Weights of a small transformer language model: no biases in attention or MLP.
Each number is 128 + 32 x the weight over the matrix's rms, rounded and kept within 0 to 255. Layers, rows and columns count from 0.

# layer 7 MLP down (transposed), 512x128, rms 0.118, rows 479-505, columns 0-127
[[112  76 127 132 126 113 140 185 155 120  81 145 139  80 160 171 162 188 174 124 163 130 150  94  77 102 159 111 138  84 148  65 152 103 194 145 102 153 158 143 124 123 121 138 167 118  96 148 196 135 122 153 194 167 161 102 139  85 151 171 144 157  82 155 130 145 151 144 102  77 162 104 102  88 102 130  88 162 117 187 121 167 123 141 117 184  94 132 134 129 158 153 137 112 191 107  87 124  98  81  93 149 118  67 152  80 121 119  83 117 159 132 106  87  75 102 140 123 112  96  95 185 180 124  79  96  99  89]
 [131 163 126 109  76 106 129 100 106 114 114 151 169  81  57 182 113 126 171 105 106 135 141 122 113  72  76  83  97 168 148 203 115  99  98 167 180  83 157  97 164 128  84 121 144 144 119 120 187 113 115 138 124  93 139  92 163 158  95 143 161 139 118 184 147 165 154  94 124 158 136 140  83  92 101  98  84 189 111 153 107  84 133 142 105 160 109 179 156 101 122  89 152  58 155 101 143 185 116  83 165 180 105 107 170 167 162 120  98 145 107 141 163 101 120 146 165 109 154 178 105 166 132 137 112 157 109 153]
 [158 147 136 174 155 100  95 132 173 140 112 195  81 159 110  44 100  66 123  57 138  89 127 170 149  90 144 143 112 145 129 122 216  60 120 148 114 149 116  88 133 104 159  98 146 158 142 117 179  75 101 151 159 167 157  89  68 158 134 167 106 176 175  93 194 197 125 162 150 118 147 148  65 161 106 119  69  92  73 150  72 142 167 120  96 126 162  89 142 135 127 119  89 110  90 115 108 164 141 110 136 182 113 139 145 149 101 130 154 117 119 112 131 186 157 130 214 118 141 107  52 125 103 108 136 128 109  86]
 [118 185 181 106  89 145 139 119 132 110 105 164  94 151 129  83 129  99 199  59  87 110 153 118 140 153 161 139 136  68 119 121 149 150 146 132  95 115  85 123 140 156  93 125 111 113 136 159 112 131 142 124 156 141 167 143 152 152 140  97 113 206  97  85 118  68 135 107 109 160 138 168 167  96 112  86 128 149 184  89  83  74  89 140  87 144 114 128 173 131 161  88 125 131  96 175 137 120 176  61 164 189 166  82 159 101 123 149 172  94 116 154  96 195 134 132 111 115 134 167 142 101  78  40 203 151 155 108]
 [ 98 135 156 165 121 123 128 138 113  88 129 164 130 129 151 147  84 116 107 132  69 102 100 186 156 123 127 123 221 150  49 158 155 155 103 150 127 178  40 117  99 154 154 106 135 114 112 114 108 132 160 142 108 106  98 165 175 141 145 145 107  86 115  94  94 156 135 125 142 113 178 156 133 138  35 157 156  49  82 162 130 148 119  89 154 195 136  92 112 127  81 169  85 139  77  91  83 110 133 121 164 144 148 121 150  95 195 126 138 123 104 185 144 121 182 157 170 127 156  97  90 104 154 104  90 164 122 152]
 [ 99 152 142 143 118 146 133 125 117  93 105 132 165 150 134 143 163 104 108 132 153 140  71 182 111 119 120 104 185 153 157  55  66 166  75  97 140 163 133 120 127 142 118  88 102 143 166 119 149 122 176 132 172 125 125 131 126 116 122 187 166  54 140  98 140  88 149 117 155 158 139 119 118 143 124 123 103 170 148 103 123 165 124 158 134 138 169 172 117 116 104  96 117 161  96 135  40 109 119 161 148 116 156 104 130 143  67 155 124 132  54 165 127 144 151 121  58 169 130 152  87 105 162 132 148 161  75  84]
 [133 193 128  97  98 147 130 100 176 179 104 111 129 106 123 147 143 135 171 115  70 134  70 177  74 120 118 142 129  37 156 143 127 148 159 138 122 166 115 113 157 144 223 143 138 125 168 137  92  71 150 130 125 135 136  94 149 149 155 133 145 123 107  82 136 135  87 207 133 170 174 158 125 146  67 187 126 114 166 126  82 150 118 187 134 145  99  96 142 163 202 100  96  83 139 152 115 105 171   0 128 148  82 137 116 164  63 190  76 102 154  67 164  77 123  65 115 169 154 130  89 141 113 137 123  77 167  52]
 [140 127 177  92 101 104 174 168 149 133 149 116  83 145 176 115 125 159 175 155 125 120  87 109  96 213 123 142  86 120  58 125  85 146 198  76 138  87 136 114 172 111 143 128 138 118 106 157 108 128 140 164 123 114  78 132 111 131 179 133 161 154 175  82 175 109 138  50 155  71 121 123  63 118  73 174 199 112 160  41 143 172 135 182 143 145 147 145 135  81 129 169 154 129 151 145 183  34 127  67 153  93 134 174  93 199 119 141 134 116 136 113 164 143  78  90  84 126  81 174 191 155  85 107  65 165  74  82]
 [106 141 114  89 144 128 136 129  91  80 163 117 151 114 110 182 156 112  98 127 165 184 132 109 114 114 130 118 166  90 108 134  69  48 136  71 151 145 161 125 129 118 140 129 165 128 167  73 197 160  78 167  85 121 178 124  77 203 141  91 119 110  96 148 130 155 136 140 150 147 135  99 103  68 116 138  44 100 124  98 185  63 151 174 123 143 166  74 122 128 151 188 132 104 108 176 142 126 129  74 103 137 179 105  59 176  93  96 142 150 148 125  83 167 115 162 101 218 132 180 178 153  80 116  83 148 160 163]
 [102 127 165 172 108 100  95 165  96 175 126 152 109  79 128 135 123 138 144 227 176 112 121 119 140 117 114 171 133 134 128 116 147 145 126 116 142 130 119 128 169  92 101  97  96 121 101 115 110 103 132 150 109  89  31 149 182 155 143 135 139 116 173 155  94 128 145 102 153 129 107 163  86 116 155  63  71 164 190 210 131  95 121  64 118 140  98 133  80 108 149 154 160 125 129 114 162 178 174 164  84 122  96 139 139 120 149  69 123 111 116  80 137 159 133 111 133 156 110 156 137  86 132 178  97 121  95 122]
 [ 80 125 139 113 162  90 139 120 145 196 165 122 130 109  88 139 120 181 112 133 159 178 127  93 164 123 122 140  82 177 133 140  66 107 132 170  95 111 187 146  96 160 118 175 175 131 157 175 114 141 125  94 127 118  57 141  93 143  91 148  96 160 161  69 155 134  88 113 157  95  61  73 103 116 158 172  85 174 137 121 173  86 136 129  99  53 154 134 121 149 169 131 102 167 121 103 147 137 125  84 107  81  66  99 169 170 137 157 170 177  88  97 166  89 113 122 135 136 142 142 193 100 152  92  67 149 152 135]
 [180 116 178 137 164 134 151  90 107 131 109 146 132 164 126 159 157 135 124 126 115 154 149  45  95 142 127 146  60 171 151 140 172  51 149 138 182  73  97 105 126  92  87  93 133 168 169  87 128 196 115 104 106  84 116 136 178 185  99 129 141 129 146 116 119  70  94  98 104 120 128 141 102  96 113 154 112 118 127 171 124 124  89  83 190 109 153 175 135 126 124 106 187 136 133 109 167 155 126 123 159 176 150 122 137 142  79  93 133 110 132 110 158 109 138 141 121 128 129 160 119 102  96 122 130 130 128 120]
 [178 107  98 112  95 138 154 133  90 139 136 164 142 106 151  94 165 120 135 125 120 104  95 147 121 125 164  98 168 125 114 119 154  84  98  88 117  91 136 134 123  97 177  86 137 174 110 129 109 130 142 128 187 146 135 129 106 122 164 101 157 107 131 153 166  84 137 136  94  86 130 107  63 107 103 180 147 115 108 102 167 132 101  88 141  88 124 137 141 188 147 196  82 133 135 117 136 110 139  80 133 123 154 104 159 119 124 108 172 132 150 132 150 132 154 156 127 162 113 101 140 141 141  93 111 178 128 119]
 [162  70 120 163  65 135  65 150 101 121 107 160 126 151 136 124 121  87 171 125 116 125 141 149 104 129  86  87 107 131 119 150 128 165 151  99  86 143 120 145 177 136 197 144  67 136 139 186 110 107 119 125 164 153 126 106 105 109 163 152 105 176 148 123 145  91 103 114 154 117 149 187 120 167 160 152 193 174 137 120 138 118 232 160  91  78 138 133 120 112  91 114 100  89 135 100 143 122 122  99 132 127 112  72 165 114 161  58 107 134 124 197 125 142 122 105 147 125 137 102 105 132 154 103 115 109 106 133]
 [138 204 127 112 116 126 135 101 142 133  78 165 122 116 122  97 138 146 162 129 158 128 102 109 176 116 120  91  46 124 119 153 122 107 180 132  81 121 102 100  84 177 130 119 106 148  94 107  96 119 205 119 178 134 107 152  84 160 160 147 105 145 173 160 131 122 133 132 139 128  46  94  73  67 119 104 136  86  99 139 102 145 148 115 144 145 147  94 154 111 131 133 217 133 186  67 112 136 113   0 135 156 106 116  99 141 139 111 182 152 209 158 109 169 150 178 115 114  92 142 147 134 146 156 141 172 165 126]
 [116 132 173 139 136 204  99 117  87 157 113 106 139 121 107 120 132 164 154 199 150 176  86 177 170 135  95 109 134 158  72 128 184 129 180 128  96 134 166 128 150 111 104  89 132 106 143 161  53  95 123 117 122 175 132 148  81 159 155  80 126 149 155  88 110  88 158  68 139  93 105 172 127 114 121 194 127 156 119  78 136 175 103 159 147 135  90 104 151 109  84  73 154 127 134  90  96  74 137  66 141 144 106 137 163 184 104 135 163 150 140 134 165 132 120 116 107 115  85 127 118 104  87 157 159 125 125 149]
 [141 172 169 122 109  82  81 184 171 183 108 139 142 121 143 128 167 180 120 143 143 182 147  98 148 138  85 106  87 160 129  60 141 151 147  93 213 135 122 121  92 105 153 115 105 125  80 161 152 111 106 128 192 118 112 130 144 153  99 110 165 131  75 115 105  72 127 126 140 179 164 156 126 126 113 111 100 134 166 140 116 114 172 147 193 104  86 100  98 101  82 158  74 105 117  95 106 109  99  71 129 111  96 171 144  93 160  84 223 123 135 122  66  77 153 184 106  97 167 163 124 179  86 105 138 111 108 178]
 [146 153  81 119 113 121 157 157  93 161  93 117 160  82 108  56 155 177 175 156 146 184 150 143 151 139 102 136 160 107 186  78 155  79 124  75 143 111 241  90 158 142 152 150 150 133 143 142  76  90 104 158 128 142 122  96  89 109 108 175 124 138 156 146 114 136 167 162  99 125 138 114 159 150 119 126 139  90 145 109 154 125 147  96  54 101  74 206 112 147 111  68  58  81 117 107 143 165 135 139 130 106 161 145 104 137 100 159 147 157 107  99 105 118  99 130 140 133 111 117  62 170 121 105 130 195 121 105]
 [129 136 113  94  33  73 139  92 118  54 173 137 120 145 177 132 166 123 149 110 136 116 134 205  90 121 133 126  94 102  98 141 108 162 128 157 146  46  68 148 138 144 106 179 133  95  88 146 124 172 118 146 151  80 135 180 143 117 173 122 102  93 120 114  88 145 128  68 157  84 165 151 148  73  82 146   2 154 165 109 108 139 124 107 185 162 118 129 197 152 145 171 200  83 196  79 160  99 250  61 106 151 157 107 143 122 112 127 109 141 168 108  95 157 113 110 153  95 158  83 205 196 116 113 135 157 140  91]
 [109 105 139 126 130 131  98  91 128 127  91 124 147 144 123 122 134 112 140 155 126 121 157 111 116 143 101 135 131 158 151 134 121 128 149 149 103 151 109 117 141 130 155 110 104 160 123  93 121 123 118 107 116 143 180 120 171 137 133  88 144 115 132 179 112 153 126 166 175 125 124 105 128  91 116 148 138  97 137 125 132 157 127 145 151 128  68 139 116  82 158 107 127 122 134 157 112 144 134 103 127  82 142 131 145 154  88 118 111 193 130 146 187 105 116 110 114 105 126  92  83 128 111 155 141 135 111 172]
 [139 163 150 158 109 140 110 148 118 105  91 144 155 121 154  97 171 172 169 136 112 166 173 110 102  92 143 141 178 139  92  89 111  54 124 122 120  75  36 150 128 170  81  93 110 140  78 121 143 150 160 117  93 100 132  99 101 109  88  86  98 141 164 140 154 166 128 115 111 168  76 142  89 131 174 102 127  90 104 119 132  95 123 119 117 185 106 104 158 148 171 152 184 106 117 140 157  95 158 166 145  84 122 125 131 182 115 120 189 125  82  74 175 113 105 144 161 131 151 112 131 142 139 132 152 142 161 146]
 [119 134 211  81 158 125 113 143 184 100 126 113 116 133 118 106  98 134  92  96 145 146 175 102  73 106 125 107 134 129 199  69  89 126 123  60  47 122 118 170 149 133 106  81 184  75  60 125  96  99  98 178 130 148 196 153 181 205 101 142 149 116 159 107 144  92 152 134 177  94  96  91 133 144  73  89 112 122 157  97 125 151 152 112 132 118  86 141 182  99 114 176 182 189 165 107 131 141  99 189  79  92  96  85 189 182  90 147 102 126 142 190 114 145 128 129 142 121 117 138 167 137 137 112  68 145 183 117]
 [124 130 126 122 132 132 121 126 125 127 129 135 128 128 126 124 133 134 133 120 126 129 122 130 128 134 121 125 125 123 124 132 129 124 126 128 131 128 131 132 127 132 126 127 127 126 132 128 124 127 130 130 134 129 128 132 130 126 132 125 124 133 123 129 126 128 128 128 132 130 133 129 132 132 129 125 129 130 125 127 128 127 127 126 124 128 124 127 125 130 131 129 129 126 124 126 128 127 125 128 127 129 133 132 130 135 127 128 130 128 123 124 126 133 127 130 125 134 130 123 124 124 133 124 126 127 127 131]
 [109  93  89 168  93  77  72 110  92 105  82 119  96 148 160 145 148 127 109  94 155 130 145 132 144 167 109 100 181 126  88 118 114 166 121 106 170 120 143 139 154 156  97 143 113 190 131 101 104 144  97 140 183 142 128 142 176 148 102 142 121 152 133 185  80 105 120 114 105 152 106 119 168 113 133  96 149 157 146 195 110 100 109 168 129 120 139 142 139 157 111 121 124 101 135 157 106 106 171   0 142 133 120 117 119 134  60 142 128 137 160  92 136 138 147 154 147 158 138 127 150 140 130 162 126  99 140 123]
 [154 142 158 149 183 166 130  68 105 103 195 157 120 122  81 100 107 155 133 147 143 131 121  99 101 159 160 178 228 192 193 156 165 116 132 124  91 146 185 121  88 151  81  91 208 162 162 140 179  89  81 139 133 123 102 128 162  97 136  71 120 144 122 140 117  71  90 110  93 172 113 144 105 146 140 119  76 138 181 106 136 169 109 127  56  92 150 108 158  78  94 132 163 150 174 106 155 145 131  70 147  65 135  32 149 121 111 133 118  69 108 105 104  93 155 163  90 132 122 116 154 102 168 132 105 149  90 126]
 [102  63 123 108 153 113 100 109 157  98 116 110 110 129 108 108 143 134 128 103  90 154 112 123  95 116 128 188 164 107  75 169 134 142 133 197 172  62  47  78 225 110 119 145 195 118  90  72 125 163 134 105  90 130 172  94 102 127 151 144 116  78 157 128 148 143 110 107 123 111 165 135 129  90 132 150 123 115 103 117 121 174 164 129 181 149 107 155  93 100 130 105 187 150 141 201 131 224 162 100 102 117 127 167  83  99  75 160 109  79 169 109  74 144 134 164 151 124 184 174 107 119 138 129 129 150 103 181]
 [ 97 121 131 147 124  99 137 119 120 130 155 181  98  91  40 147 141 138 162 112  74 151  93 124 154 109 173  99  88 116  99 186 148 169 122 138  95 127 145 111 123  99 106 153 188 154  97 130  80 170  92 113 127 172 118  72 128 144 167  82 186 143 133 104 151 130 145 118 157 110 113 134 134 149  79 108 164 136 151 115 109 183 107  99  83 105 130 157 138  86  97 119 167 143 135 104 144 112  99 135 175 113  89 133 112  78 118 143 100 168  99 188 107 101 137 185 152 120 186 133 124  97 102 139 109 192 172 130]]
# layer 7 MLP up, 512x128, rms 0.234, rows 480-506, columns 0-127
[[137 146 154 119 146 117 118 164 148  90 124 169 195 167  38  98 173 102 132 185  55 142 104 112  93 166 121 171 166 116 130 159 206 103 146 150  82 129 139 133 107 123 145 165 116 134  94  69 115  98 100  45 179 160 125 122 209 162  56 103  77 191 148 140 179 112 162 148 131 110 130 107  74 118 130  61 162 152 162 171 118 111 129  88 131 142 172 175 136 154 118 120 139  98 138 128  97 123 113 132 111 107  91  80 121 127 121 106 137 182 136  76 140  93 134 131 100 156 126 222 102  92 116 109 126 127 120 182]
 [156 103 123 186  76 101 133 122 177 113 121 174  87 102 126 138  91  70 129 100  61  51 202 103 160 189 127  94 141  88 142  82 144 130  63 162 106 178 132  80 128 154 215 152  89 132 135 146 165 139  61 111 130 174 151  97  94 178  69 184 152 176 113 111 205 181 136 134 159 147 154 192  93 159 110  76 152 138  89 123 122 194 176 189  93  93  90  67 138 108 125 136  96 138 125  99 124 165 120 145 190 158  71 153 136  95 140 115 164  94 110 141 135 119 160 125 134 112 147 118  61 136 124 139 159 119 124  56]
 [ 98 154  96 143 139 102 131 163 112 110 131 121 124 152  98  88 100  90 180 141 160  61 131  86 152 155 176 118 174 126 188  84 138 123 160 159  78  96 141 110  95 178 150 149  96 146 141 111 127 105 105 163 153 137 116 173 166 172  94  96 165 127 126 126  95  81  90 146 125 138 123 156 111 101 173 116  71  99 117  61  75 107  83  87 161 105 139 146 124 110 134 131 152 121 102 205 180 152 110 139 102 187 102 139 113 119 148 165 121 106  71 140 134 148 164  88 146 120  80 136  76 126  77 179 172 176 183 191]
 [146 109 146 134 107 172 122 107 118  88 111  93 132 135 110 180 131 110 107 137 148  92  83 148 148 156 153 147 139  79 134 119 147 140 106 124 172 117 132 112  89 153 182 160 124  95 111 121  78 125 134 113 145 168  76 167 141 126 129 129  67  96 156  56 131  88 147  68 163 138  84 144 140 121  81  86 187 178 132 142 113 104 148 127 167 118 202 130 120 185 152 156 165 109 119  72 154 128 102 154  93 125  70 138  61 183 164 152 156 186 118 144 126  74 161 137 112 140  89 120 112 109 106 194 134 166 192  66]
 [141 134 144 168  78 145 130 120  41 178 119 130 177 119  79 151 113 161 108  94 107  99 163 223 184 143 139 136 153 146 167 121  90 133 103 130  73 174 141  93 103 189 138 124 104 122 195 158 181  94 193 104 189 152 122  71 125  97 146 164  99 109 186 113 121 149  80  71  98 128  90 145 133 121 164 174 154 156 128 110 129 153  80 152  88 145 199 133 151 161 102 119 142 164 110 116 125 123  90 108 118 128 130 121 118  97  96 136  94 130  83 133 146 135 149 134  88  49 133 145 129  99 166  90 144 122 168 100]
 [138 187 169 111 131  79 160 145 131 166 141 147  93 137 154 110 165 119 144 127  57  94 141 177 102 118  49 174 132  88 122 127 145  94 141 155 108 149 114 134 136 170 166  72 116 160 133 169 150 210  75 153 123 135 140  72 166 183  93 142  89 132 108 148 136 134  89  89 124 110 107 145  83  79  75 130 116  83 171 132 174 133 133 177 145 130 156 100 161 137 131 169  97 106 133 139 140 123 146  95 100 124 100 101 131 103  81 125  73 117 150  96 181 135  91 119 130 163 142 125  89 143 120 111 174 165 145  97]
 [120 131 142  62 112  83 139  45 116  62 172 133 148 154  75 172 148 126 189 125 171 124  53 129 144 145 151 143  72 169  82  66 103 181 150  88 134 124 141  92  78 122  74 134  98 187 148  79 126 123 156 179  98 142 109  73 154  84 148 192 129 131 172 121  87  75 142 136  74 135 174 115 162  95  96  64 176  25  99 170 193 114 132 147 121 128 131 116 152  53 153 144 150 145 210 182 190 100 176 125 154  79 128  99 119 126 164 121 117 172  86  92 152 145 150 154  95  89 100 182 184 107 137 130 120 185 180 114]
 [ 83 120 163 121 121  84  74 155 125  65 112 148 195 115 123 140 115 144  93  61 116 125  63 133 149 119 112 142 153 150  70 128  76 143 118 184 186 146 175  93  78 125 163 109 110 158 136  88 138 114  87 112  87 131 170 167 107  52  95 148 138 149 123  68 105 168 114  86 175 161 106 143 120  85 116 109 119 140 141 147 182  98 100 195 109  60 162  57 148 107 127 115 121 168 149 186 134  82  98 155 178 137 107 123  76 150 152 124 121 190 228 129  70  87 174 155 126 218 174 174  97 101  88 167 114 177 158 140]
 [ 71 142 160 166 122 155  72 148 125 140 117 178 131 104 170 154 152 136  84 170 131  98 146 168 173 152 136 125 107 128 127  99 118 151 160 119 137 143 160 164 134 157 130 107 130 147 138  66  91 129 137 137 119 126 100 150  91 141  93 148 154 158 227 114  65 138 135  93 114 146 147 160 153  94 125  85 143 112 148 111  94 145  93  69 111 157 114 154  71  88 116 105 103  93 108 110 183 180 108 160 104 145 129 101 130  59 105 141 111  98 101  94 125 157 168 135 122 208 109 160  97  49 187 109 153 169  98 108]
 [ 85  75 110  75 163 114 132 100 166  90 135 165 161 146  78  89 138 130 124 170 131 144 103  71 175  78 133 124 128 105  81  79 137 104 110 180 147  69 130  53  77 143 185 107 140 120 125 152 123 130 136 169 115 139  83 132 159 168  97 190  62 146 186 162 132 133 128 140 158  95 127 123 129 153 118 110 130  91 182 150  87 116  82 171  90  37  87 113 215  89 125 122 197 107 127 125 133 182 170 109 110 156 139  63 196 116 218  80 172 139 149 105 144 107 130 114 153 163 121 152 104 140  73 158 133 153 145 149]
 [100 132 121  88 115  88 162 119 122 133 134 166 149 106 151 132 144 123 140  93  96  94  56 114 160 135 112 125 114 129  79 153 129 151 102 133 148 127 132 125 110 143 129 105 142 171 164 181 120 127 159 106  98  93 138 122 191 124  94  77  86 153 106 144 145 147 158 151 116 132 121  52  70 123 153 121 133 133 154  99 102 137 136 125 113 130 128 138 113 125 108 133 147 128 123 167 125 183 161 107  80 108 182 146 121 142 133 114 142 150 145 126 126 109  75 159  81  81 174 193 106 151 191  85 105 145 155 114]
 [198  83 116 142  94 101 114 147 130  77 119 127 145 111  94  94 172 199 101 143  99 105 120 145 114 134 139 100 162 106 116 112 127 125 113 115 110 167 134 137 101  96 131 163  96 149  95 136 152 159 106 172 121 129 147 147 123 116 115 139  67 160 144 125 118 136 177 104 127  98 129 112 122 104  95 146 126 113  80  86 155  99 152 101 150 142 165 156 160 121 119 127 129 148 110 138 116  95 136 118 101 123 109 166 131  97 135 136 133 157 156 129 145 120 159 168 171 121 166  71 114 121 137 168 111 138 180 144]
 [164  87  88 193 148  39  80  98 123  57 132 114 138 135 147 140 166 166 152 132 158 135 114 161 123 150 103 118 145 149  73 167 178 127 123 127 133 110  82 105 130 175 137  81  47 107  53 182 129 123 112  92 135 111 121 104 136 139 142 139 156 117 102 141 169  92 168 126 138  96 137  92  85 120 207 128 146  95 114 134  99 114 145 188 145  90 150 129 174 173 105 121 127 172 131 161 136  85 110 138 153  96 138 136 128 159 141  66 136 124 103 170 117 167 106 100 170 136  78 117 161  82 110 127  76 131 188 161]
 [161  69 102 181 103  95 149 123 135 138  54  80 134 147 127 184 157  98 128 150 185  66  91 149 123 136 158 186  98 119  77 140 127 100 106 152 113 114 108 112 141 124 172 134 116 149 146 124 130 139 167 141 129  88 140 131  97 160 150 150 119  85 113  97 124 134 102 167 153 102 106 146  98  86  79 153 131 123 120 117 187 108 125  68 115 126 107 191 107  68 134 128 142 140 135 181 168  73 127  68 163 112 125 100 221 168 113  87 170 159 155 150 108 138 120 104  85 179 159 142 153 112 105 131 172 131 122 121]
 [163 155 129  62 171 150 114 153 122 125 153 126 131 164 182 129 155 137 126  99 115 100  77  83 117  96  90 140 155 178 122 154 139 202 165  78 133 131 115 125  99 142  93 116 129 136  82 151  53 134  89 154  73 119 112 136 169 115 112  99 177 145 144 156 100 113 114 147 159 124 152 156 109 100 131  63 151  91 113  94  75 154 122 104 123 102 152 100 133 104 144 149  95 153 129 156 105 139  98 117 161 129 187 131 112 158 135 147 117 130  92 168 146  92 135 184 156 143 142 176 123 105 149 138  76 143 117 111]
 [165 110 140  90 146 172  54 146 140  95 144 144 126 132 170 122 131  83 156  88  91  93 103 124 123 127  91 166 137 186 122 129 130 173 114 137 215 121 125 126  94 123 184 139  72  76 161  86 150 106 136 122 153 157 176  99 146  83 112  85 120 114 144  99  85  86 126 108 136 140 182 119 147  96 131 196 118 109 144 143 161  97 115 137 174  54 133 160 120 210  51 144 184 138 169 134 176 167 122 140 162 107  68 177 128 115 133 127 177 130  98 121  92  96 145 144 106 129 151  77 119  96  40 131  87 122 105 150]
 [126  93 118 154 147 180 174 119 152 112 150 152 192 145  90 138 147  89 154 131 190 153 121 112 126 100 117 128 114  85 105 151 153  92 166  64 120  69 142 176 127 161 148 124 108  83 161 155 132 115  97 143  38 142  94  96 163 117 104 139 103  65 133  97 184 141 101 109 189 105 113 139 139 160  95 118 101  75 145 138 115 136 136 141 113 104 121 178 162  88 125 112 157 162  85 108 171 160 199 167 126 160 116 186 133 149 103 117  99 159  87 116  87 116 163 143 163 130 114  79 127  64 153 161 109 133  74 144]
 [196 165 120 117  47  98  90 135 104 138 176 156 113 106 147 173 163  65  78 114  91 148 115  94 137 113  97 202 164 142 119  97 132 150 128 191 145 109 116 132  86 177 177  71  84 146 120 124 129 142  28 131 121 121 178  81 105 138 115 104  99 114 103 112  65  76 153  89 122 125 126  79 142 135 135 116  87 103 158 166  98  59 162 158 143 169 149  94 202 166 134 116 144  67 135 124 133  98 109 144 147 127 176 151 164  90 183  83  72 204 173 145  87 109 176 142 164 113 152 139 141 141 128 120  75 130 158 160]
 [162 134 132 115 147 144 162 115 137 101 120 134 129 150 161 129 152 133 116 113 111 111  91 157 132 120 117 109 118 118  84 135 157 136 154 128  92 124 176 116 140 140 134 140 137 123 154 115 109 113  97 121 138 148 105 126 129 141 115 120 114 139 117  94 126 151 109 139 129  93 140 133 114 107 136 119 138 111 114 137 151  83 114 145 120 116 131 138 110 142 149 123 123 106 160 134 172 179 143 115 144 139 149 146 118  94 110 116 152  93 135 169 118  73 111 165 144 137 113 158 144 123 107 128 100 103  88 154]
 [126 137 117 141  74 157 105 114  93 135  83 163 123 134  81 151  97 211 154 169 157 136 159 126 135 119 137 127 118 214  97 131  45 207 113 100 110 123  93 185 102 166 106 112  82 129  95 167 149  96 106 100 120  95 143 143 121 118 162 111 133 140 188 120 132 143 148 121 121  84 171 149 175 156 140 133 149 119  88 131 105 135 171  93 101 103 108 140 186 115 151 146 136 102  99 155 168 103 154 194 143 158  57 115 149 106 134 121 106 100  89 131 134 142 115  91 162  78 171 111 112  68 135 137 122 188 111 116]
 [ 98 111 197 114 157 172  85 103 102 120 134 160 146 169 115 125 151 163 101 118  90 130 124 186 110  46 129 155 147  63 123  99  33 119 126 124  60 148 120 125 110 124 154  85 174 162 123  82  81  33 110 165 126 157 136  68 134  85  91 117 126 115 134 114  78 125 145 105 169 145  83 140 153 121 160  81 102 108 173 201 108 143  98 184  62  93 140 131 175 116 160 132 113 187 173 172 171 111 133 158 143 103 173 106 187 211 171 107 169 120 150 186 151 184 128 143 144 112  72 163  76 149 175  61  96 130 129 101]
 [126 125 123 128 133 127 128 129 131 128 126 128 126 132 130 127 126 127 125 129 127 128 125 120 125 126 130 124 129 133 133 128 127 127 131 133 125 122 128 126 127 120 123 127 126 131 132 131 128 130 122 130 128 123 128 130 121 126 127 132 126 130 132 133 128 131 135 132 126 131 127 128 127 126 122 138 121 128 135 128 130 132 129 126 130 130 129 128 123 125 125 130 128 130 128 125 126 122 130 130 122 127 131 129 128 133 126 130 136 124 127 131 126 123 129 133 129 123 127 130 134 130 122 127 124 128 137 130]
 [ 83 132 133 106  87 144 129  94  81  76 146 145 160 122 135 148 103 130 115 155  79 170  93 108 114 111  89 109 114 136  97 136 149 158 114 169 161 131 180 117 121 144 166 108 109 135 150 127 130 139 103  85 113 156 117  42 173 125  67  76 147  97 144  95  93 113 118  87 124  76 103 161 161 136 149 109 132 103 160  98 145 122 100 161 145 150 152 147 119 138 175 127 134 111 113 117 166 120 148  93 148 149 175 126 143 134 145 122 124 119 143 148 161 135 125  67 186 148 103 116 128 151 144 178 108 185 136 171]
 [123 140 143  99 123 135 110  50 136 113 113  80  93 148 118 126 119 139  71 115 194 124 133 125 118 126 171 176 174 182 157  83 162 183 154  85  94  81 139 108 153 134  98  73 125 203  89  95 149 116 109 118 162  97  93 117 176 185 132 148 116 110 162 113 120 140 173 106 123 108 160 152  98  99 140  76 143  87 168 137 134 124 144 166 144 161  99 119 164  61  78 114 135  85 156 152 151 126 138 159 122 131 115 140 151 146 123 123 189 142 108 119 176 121  98 122 173  95 134 146  80 102 156 143 107  89 103 168]
 [131  17  24 157 123  95 131  65 108 203  42 118 160 154 114 150 124 132  88 119 122 104 129 134 117 130 115 116 128 166 124 183 170  83 145  96 184 129 154  21 157 104 119  39 174 121 138 124 117 142 176  89 104 140  89 166 110 144 185 133  38  96 148  98 170 132 136  95  89  95 177  89 116   1 168 157 131 113 167 102 138  76 231 127 156 114 134 152 105 122 130 130 104 128 214 177 163 210 112 137 115 116 182 166 111 105  85  96 176 150 183  89  85 171 134  99  74  96 210 142 151  64 255 141 161  94 135 153]
 [112 100 132 136  64  89 155 104  97 150 172 132 130 107 166 120 140 179 151 133 105 159 162 121 104 146 145 180 100 121  97 145 181 133  87 110 135 155 122 145 176 160  96 151 124 141  98 111 123 121 169 177 133  95 107  86 144 206  89  85 108 133 154 143 150  58 154 106 143  95 184 126 105 112  99 127  98 144  93 117 142 134  88 131  97  79 156 157  96 145 160 142 174 117  91 202 114 137 124 138 118 153 121  85 127 146 121 103 108 118 124 120 172 129 147 118 167  98 140  67  69 128 138 104 100 152 163 137]
 [137  77 140 132 181 105 107 150 143 105 108  89  98  87 173 106 138 143  88  96 120 112 125 158 117 142 144 131 123 104  77 172 102 173 148 182 135 195 161 123  97 162  95 192 153 149 135 120  84 124 133 145 101 113 141 108 118 117 110  55 139 118 113 131 114 119 170 123 146 127 133 135 145 121  88 127 109 156  83 146 135  89 117 139 136 113 183 124 157 141 164 130 125 195 147 112  98  91 131 145 101 117 162  83 118 143 103 122 154 172 146 152 108  73  75 121 106 146 155 121 138 144 135 123 156 108 104 194]]